Each number is 500 + 50 x the weight over its row's rms, rounded and kept within 0 to 999. Layers, rows and columns count from 0. Numbers have three digits each. The size before them is the row's rms in percent of the matrix's.

# layer 6 attention query, 192x384, rms 0.114, rows 0-49, columns 320-383
051:459502505438513522462501538532488515522508490559510451444481531418542516461491585394528595531549496495448576544551578523461527565545584584487562532547495397410437528527597578531487420492464567
140:615559547462539561431480515557497492551428435508537480563457478479561460464472552467441488490523450615507505510454492540525484509447481536519557583538464417481508511450590425544382427454525518
092:440462509543510422470468493490497422432510558571510555426502534532453493449479525493531458457469565456455441414502570472435454501571563452549409479479613582468457453579434560475633551493395428
076:522507408530493381561498517571543526415465556446517502485460506548556581387496573480534492433471558487469484487495537367485556461487478470509474514491466571461519427518454404437557535455496449
082:497545535544509562391481585451456442507521367479567450502510599507551541570496549489548519444499451566460558559458563501479503363478484567595423471536449484572471427516557468613575566445511548
083:360527431568455553524476478566530483471574502537491469586517461528462536434504422544599527524424602475439456518485480393504452512581399544448496494398429449498462501572502446404563529587486473
090:428510462556484485545446396527636477488560519447470492520541466586556489560493500439401588535509517586518458482477528515493374428534515511495435504434503555501567455509511456426536553529513539
080:515459575457460482532425489465591458448502437356443546433495525443547494569553458524512487486492439498481540440460558542443518447536490537423502511513569560529506511492558594503458540426530545
095:494407516430485497485595609536409470508454532456544477406464508612527457481477474510479608410546506562493449527431480585362528570482541576464471549451442499543627427508426582568450457501407477
091:515455474373418600491501461556519439486477494501498501516518487538615427534510456447448603440587455461480515549501454489546412498501523597428538449484451457515523478491509524518470431568486552
087:616450557537453516482512457553528387557397529529477539510488532524455544532518507499464572499528426448493492451475457500548551510513447566512615372471516537519530615420438471479542504494528440
087:426548501377540535479409474487596401542478497609505461359449437473452521441420503510509477464571448519523552576489502531434577537406506476455446530571484522539484540525569515497541537526435417
092:487575523428533421496640630471503505511411460409545455516544518480560486453524629452484578537538470466457393375474515480509442418562467552505436494436438549542476418500460492391413599433444467
093:491500459444499464564400523448530439514543449411476431472466478430489476503486461620514521505512548534375504386517486510493520447507479464491433466501650448479382406466412440478566451550572391
084:510513488543600477524604508521510580535437484587618523451532543464492464459500525498501448494465460442507538610496471551534507488365423509454436568547442424534497464424492516499453426482492521
089:555489458440429494516499456421481553383474482527463458483534511461499531483491454523433531432560541502536489453472577512484450448505449471520383487525495515470608509567556377535429498435667467
083:549513512537497543454497417555446562513498504540582504480520519509473467497523409483508434503535562508549522543536480465582427440507416425539437460548531531527459418561582499496564609527512490
082:528439375504493471466461527470439653498426514504425517539529490552382506497491472550455574474527391522595476494507542489508467510505474482451498462569490470492528590455486467522390437477556448
091:486428490471607510498447535481557476479455494476449589491424565535567416537473466508510507502461492619538405600530583450490584534518528533518530498448423521525521515483509571549554448559574481
088:535545522497472463437539525479511597458511668525488492386573469528560483497472459448521551530536510610458462435500544486436439502514446467505522509523543497530573511532470503575452529426529545
088:409567511448474476479585494544554499458530470501492438431494525478500534479531501519517551492570477614538580487508485536454474506520581528533533511594485438427558532377483540556440451505452441
089:576561535531448537490584507548602458425626462414464454502494504475488487435442439525482450523480597568454487524485486540541516445524427391447512596487472462395548448477486422530427524495507579
088:554455549514427487550507426505519440530506570449545477661543496468481467426558479477586470535472609531585409504483520416547531555413487501486542584532499563413404521535418544514502448464517606
087:524445486472523558434500504517489469484413511531462518510527525517470524475531511513436498550403621516494555517527537453545451534549533491466549510478507479511501536539535373532574563475499570
088:472501528462494448415581502450549439458453421536508409501494416368429499484390512576588503511494518532457517444466396401476393513487478541529554460455427427526452479475478435418395543451509486
092:505508502622486479528431497509558544542560451474570430481491459515447538365500522443569521478532486503557569485585414508486411556552518486470503462382531516524494454536573398476446452456468438
085:393512425495518506529514385510435430472499472536536577544440572529423492455532518512478509442493469458539549393434459509511547461502470473508471515566378499507491477550452539525482502511497469
085:479542547506419435518435395608484524460491538486521467560486568440444477548496447456523560526470489576525604502469554448474395455543517518500458523390513621526562539548495491448541478483551478
094:530465557574502471500600471520493524529562497524479492505454472471478559578421489460654448435540507521437514618517550584520468575589487451461439492483442511520432425540538431412484558558563587
093:477593493424587440448499428582491393412565548554476485544583495441539502451503478453527589599522482454471428494506559509489492520471436607542464520571471575535489451483616622473575555590538465
090:552476407555500474506470504574480478515468492571493486496477547519504428399507516452531589485513450530499438475447501401478551506516499518482489497433583496515507451576474599614381529481516459
095:504460485478519484578534423572489498508469499442490504439507492420494534487441554487434479566477459478513432503509489567468444562405573488504463515469556483437436538566521426539487463532567405
085:475449481518539463554532447501513508540547529532422487458504446516462491529516424517580541520557590461551448480515518522583481530469460543571479408506503547509511584467487598484586534509451553
087:468437538513559482443541453572464493552569536507398551487480475590545472500528499550441551413434550510599421443481530488559512556489464486490532533556482501493513530592515515527412485573463493
092:476481449522463482587406499567516539516507443489553526466547505502461549392511418503527561398556496599470545519471512589602525435413436518507446575513514440500491512571527497478601581488483571
092:507397500466482436537558470491460482501507487408497473498580421512491460390520523553492469497521474549586484507581383424575546489473543549572455555484587580499490449504485431477501521481577531
090:564504348476432455547461499506532565587458468489565451502444426408435504475553465454416527449587452510492527410464531487424512594526527452518510509581448469360428489486572521432459540478460481
095:463485416370528608492507484386497532552478451585474444428550530602440475445514526492468430465494529494468399560479563490551507496574473510506439619420472540490586485514497493518530556487473407
084:382483566465490597572527490523463366398450573379528435519468493457420541482441476413454435453545466401518462567543422504434502460431532538516529423546441489522523435563409552592448475573420569
092:534395461464540511419530571458527541429446529565359520585459564462508441471579625431448604562487487447468482503523419516532660464371468526492455458435512481481451557482553449590478531489455570
094:528435470471580525623622386525505413484455510349486527483537490478413450537567490474480431416501513392555412547472591467511447417507485410561522472440478501536494446590477546583494499517380507
090:598552378434549384467527475472495550520458545498505497485558498521453480439516471548511441442498514556502502440460507461539555482449522514452581505505457556490482471496533522543466529572480427
089:525519536603445493503495558498463602576498535606517510562367502491541595530417556460471506510493483419476479564441513526499455547494410442487533566623523553477537487521498464555502477555499569
089:447524622512448520504474423482520474555515484469538534454484415448471420525487548505477540521550451372585469357533547612453542398508485515405514584471513511538497502497527377502538524429530502
094:453564510496512551467557569569556566528563531481466541510382545478491529479505535477483542501522553569500456500545575526462513528595525531525515570516521445466528514516557496483464449498618488
093:522496476624520554485517563565470583467545477477571448533408555488499470510525455517451544472523462512555481499519459506474575542476542483544552346463501481618599489414445555616560403431452480
089:442453537505502512488454499409485416477543540469368558515537582443533490526549480447540464442539658455521500373464485459549550404539482505511567430537555542608534548516555569485455548491475491
090:531475520541504458529437418471495492540551458574514558554448501493470494566450559511487444444516462463537436568435588436457471506477477455507553515446526523430525429488423434474506617591540560
091:538513500509564460552624572532499533514453422442546578428517503489535545451569409544468508517511505453531554512473574489530522573480551575477521547623559506527499465480518544475522573501488553
091:508492542583480549491538603658539431428493538572480562558573443475510531469443413466542452534504454552553450392509453528518471478539561533489493548454503513527486485511508525416460527493544407
# layer 6 attention key, 192x384, rms 0.119, rows 0-49, columns 320-383
084:566501515518488517541494429505537503516465554538526457506585474477432524476547522541450471500411480533536475543449509570552416506577487439517493602488534504480564514550564592508553448562469531
063:569545500393431535503527533513541562437527532445410576501437571459538514439507472413592554471560461435485461501540587437528499530483582467521440381513539567512497509424537449469518498475507554
071:485596469442432598579469510419483517404486500468430494433458518487562557441579421547485419571507487578537494516525521576451499464534552427407499493522555520555504543426538498529500442509516597
077:450468500504600524524438450456525554542441364540449475404465493448494532426503505523523476514465542529517439554397530526448584454516467475439527528559434505515449586540512593514486423397464503
074:575480526431539415438544488494473585467554571489511446545519638468503451508482491518477552506487426557483513446535526492608493504460566518588506397475449556476491564515498496462538601494439487
076:433509448496529443507580488488556534536446459476506570521531491520389531495485456536574530461413512503376394543506478486533472435524534469548365474428598566528564495468509438517534511415436585
081:483511522502454500450505467507462455394483513521480457547551566461396540491454501546528632501550474578491440491593492520578482497330528520547578485502531533476384541548493474441510493523536510
086:570478444538522500516527438440502487461493571514478429578549490497502433503589482438449379581526455535485396492511465500412588487410528441499528502475501622512466423512443472476488517520448534
088:551530405537499458503429573500513480428500596402464447578486503446438562440560439556531478606598506453514563383504501478455508438464465503481524544488631570438438543512475521494507498503526485
085:471451459549685519433500488515527560488473503583479514453443429437438469501483520514468570487468501532508396505482509541452438482527496409475436495546435477495474470480476489504623512493499474
089:485411521480447561496522538470551487514464472496507451589484498527355416574480517544550531509480495461369459532511566497436514510518565499493494512537447433514400401536455504525424478491556518
089:481544524614454533415516376471460470485472554485509540439485591560573507489524546533475445523539452394550480470446500581480525471568498543394536367542492504572537493465569495562474509471580612
091:458561477444512542508571536536531470500412560567441457516584520500578493554414458481471479442450592463496417590506539489410538541486473540532592425547482513569550473446421522532465567553488443
084:491453494586527500513485493471555463533626525467508487577553460463452497523470558409513499575472423561530455533447575488588451454435397459452505454534472450592480532549583488535560437473478558
083:504526518511470615455439488414442404506508484403503543621421526465571554475548462486418605642523393517458598503549593462584472522496545438510524545488487555518501614538523455543539531487416403
085:454523511460462500484480465471453374480451501495517531512493500491477494591427536438459470543546475523544509551488549461483506487534466523523465447463572457569467444480455529583486513529519569
088:516468505593579590489416461549453528444491507471489662552591570480472424495469518522613531535497550480457528491428519534609451484477473545468579413519552506560509509540451602541551389483469485
080:560555543550499523517533531526583524570504495504423532461533542524576492488493458506501535477471520571487498434517521538417546474473501535560471435557611461497459424576456426599614536493367519
088:449466562635402522598530506507502575517536553385508534590528534447437510407606555476515526548438537477486545506570468483536390507418524434468494498534522553455509508651454516526530476512618526
085:438549520564551470468470422542457372470546463487563518490483510425522510431500493645530450551449539405440554535416460450578566566509460514618556517520464540493438512553497513545517447503497452
084:552536507535579571437460532454495569455440447517520457571587545571499467511540441502526468465487514532556521599473596506602532456495456431482453478514542500587465511495528391533538378575471524
089:503471460457467510466592491463447475403434492457630529577622494566490528452472456540454452433547542502550514460513486392486516551482560594459401539524449496397500407552441526508483520537497517
092:555512534432462428601503465478547584525551480488534536479438517477455437538469571505544458488476470453521549524566529493487574437490577499434543469440460421457578527460497567426450460516390487
085:459492532586478517600511402474465502445553504438472609509497564531474455453491528468530465559506446579401487493497410459533424512492443539509536514520419546540436489571458591492602442557416509
090:538481422460380528453509583468579497603479487549558511438507533441514421464539612613443508498474576529499502556454504497502447497445430436503448518438539545479617455495493522483445484475355477
089:472515490546571386447506531473505431466523480500461491449433505492558554458593438513492443531573489498556417622570511509459417477452529528493482474475471338506473524388460556500486499536452456
087:505537466511443463478455515509447532587540531432539520548538505605491475568472528513457497572535487481471628603532489407539513496592517519464472476402493550537533508568470435466459556529488497
090:487474560459577580411472516488568514458602532523418549451440451594467531478557536525510548482612530394436495456527430442428580545362447472471482457530497521482407490533485557545495583493471569
094:555460568606543508527436587566518415482533535521483552421466498448498407418529470484546575485570487450528503557437440472491527541365493438519509444535530451536455575484486452563552507534474609
094:471450467543468562524591547504446578555500427598519578504513568471469548568502494518526562516548515461446481547527434458399552506432426417461541463552501512511492528559430467522559457427491576
095:479565531528483392442520490493597495470491513402517524446502474376452435458459550511513547546539546523563589564535622628413470478488559496552471496462471450530569544577495503505607495500525444
097:469455426414410541573505600495577393498512419554542554457481484590550407546551533450410440574552519480510622487511574420517451505527508516514538463488453460458534600495539476446465553451468456
088:455560546516450501525475507507483485487467415518547516569450556505582518457549514511527475411508551502496553543533514471543395482458429459517436425434527546521520554482550505494571500502509451
092:543663523563452472469510524486464441499455533415503549474481587490519483465505517584535509494521413498542648567483495542551459553533428506535392599489510453510452515496450503485608437504580518
098:493507524520517515580561530521508625550589494551356506541460470373442515416456558461576493548483549436503481468454549440482473429515523494507448480505466508417537505503488501442528458467556488
096:521563479461488481534510532559500473511523516419473472591545484496520465540480535528551528620554499578516597528528544513464505545448438463426476544594573480542447449526445475562514513607486494
093:614608538396540494450597509480570518589534521523506519477463506508622467500477419523549542445475445578366487425490476475577530491561491529547481525554521492507517573566489434447460430479482449
098:497402509568480428419506549573463442515463455437574519437550520447493545588447499415479577462510526573505527458528542469521459482557412450536540506512478443497480464593561576568514463497534584
092:471459502507513545446503476548473514486500485499472499489503521455564527480547464436527485625429554595600458488509484529527491525516467526414617514474558569455542464525536494398472555539516477
091:432631622450323550551391526521549456576474442502485441489552515547542450539478486476452470449447476503454618535577575538488609462519443452592482561463471480534518558530553515511508477419495553
096:504569539498545433552556551561439459538485548518449492509489443502516454353375539516436554502505473428504483507601523552517586443524514512489544543520529504493505428500527395466461473478542517
092:512540537595463565483553554475459511447481526483514460524432543494564402441480583566541515525545416546620657502531495467544546549485563474527406464431453480519489460519460455546546541501422492
093:462558474470425484573461496535544480464532503395469499458538588427494436525474471479479459381531533547508526365538526415553491539597559532511538435487442435458511537531518500488541502450569533
094:541492657543512523445618532550488513421488468523448498483508547571557571546525493450542495502481588575473450497483476516475496478517536534558550484424457480530507496571499418530462507506450509
095:611429464544484518547499484490516540476546444514466457445501472511545563512558553539464455538489611462483518490464568504520486526542464466470480497513494524570556468483512539489508567550510488
092:546524455518518449519471471478438480460472519462542504565520521518586456461503493567507397422435585514488527538551610520488521488468487572456437510470478450510467513498500495447499520562516467
096:495539386495585478552460464546547571479454494568636482404423510528507530531487593532459511503516491475534500531454486576536432479485523405449487471463557476516527488445502445413494544450561537
092:544555534453468465515565527460400486584541567494496532500513474555443505490501497456469523549504500518410536477534423524470560486528420557526465492406599585590434435521517471448422391385579453
090:485456400518567499437420383491399478447448524452514428565502480495493594576533403463381468515474546491619412500468531427480519399503449478498514494472429529528462432543393523409449430607557456
091:551528393507465500518440556477483518432567470468495501523482586496518455509554542550554586510540511416546538382497577504565530544560471507484571424588524487451469520462466481471485483447431575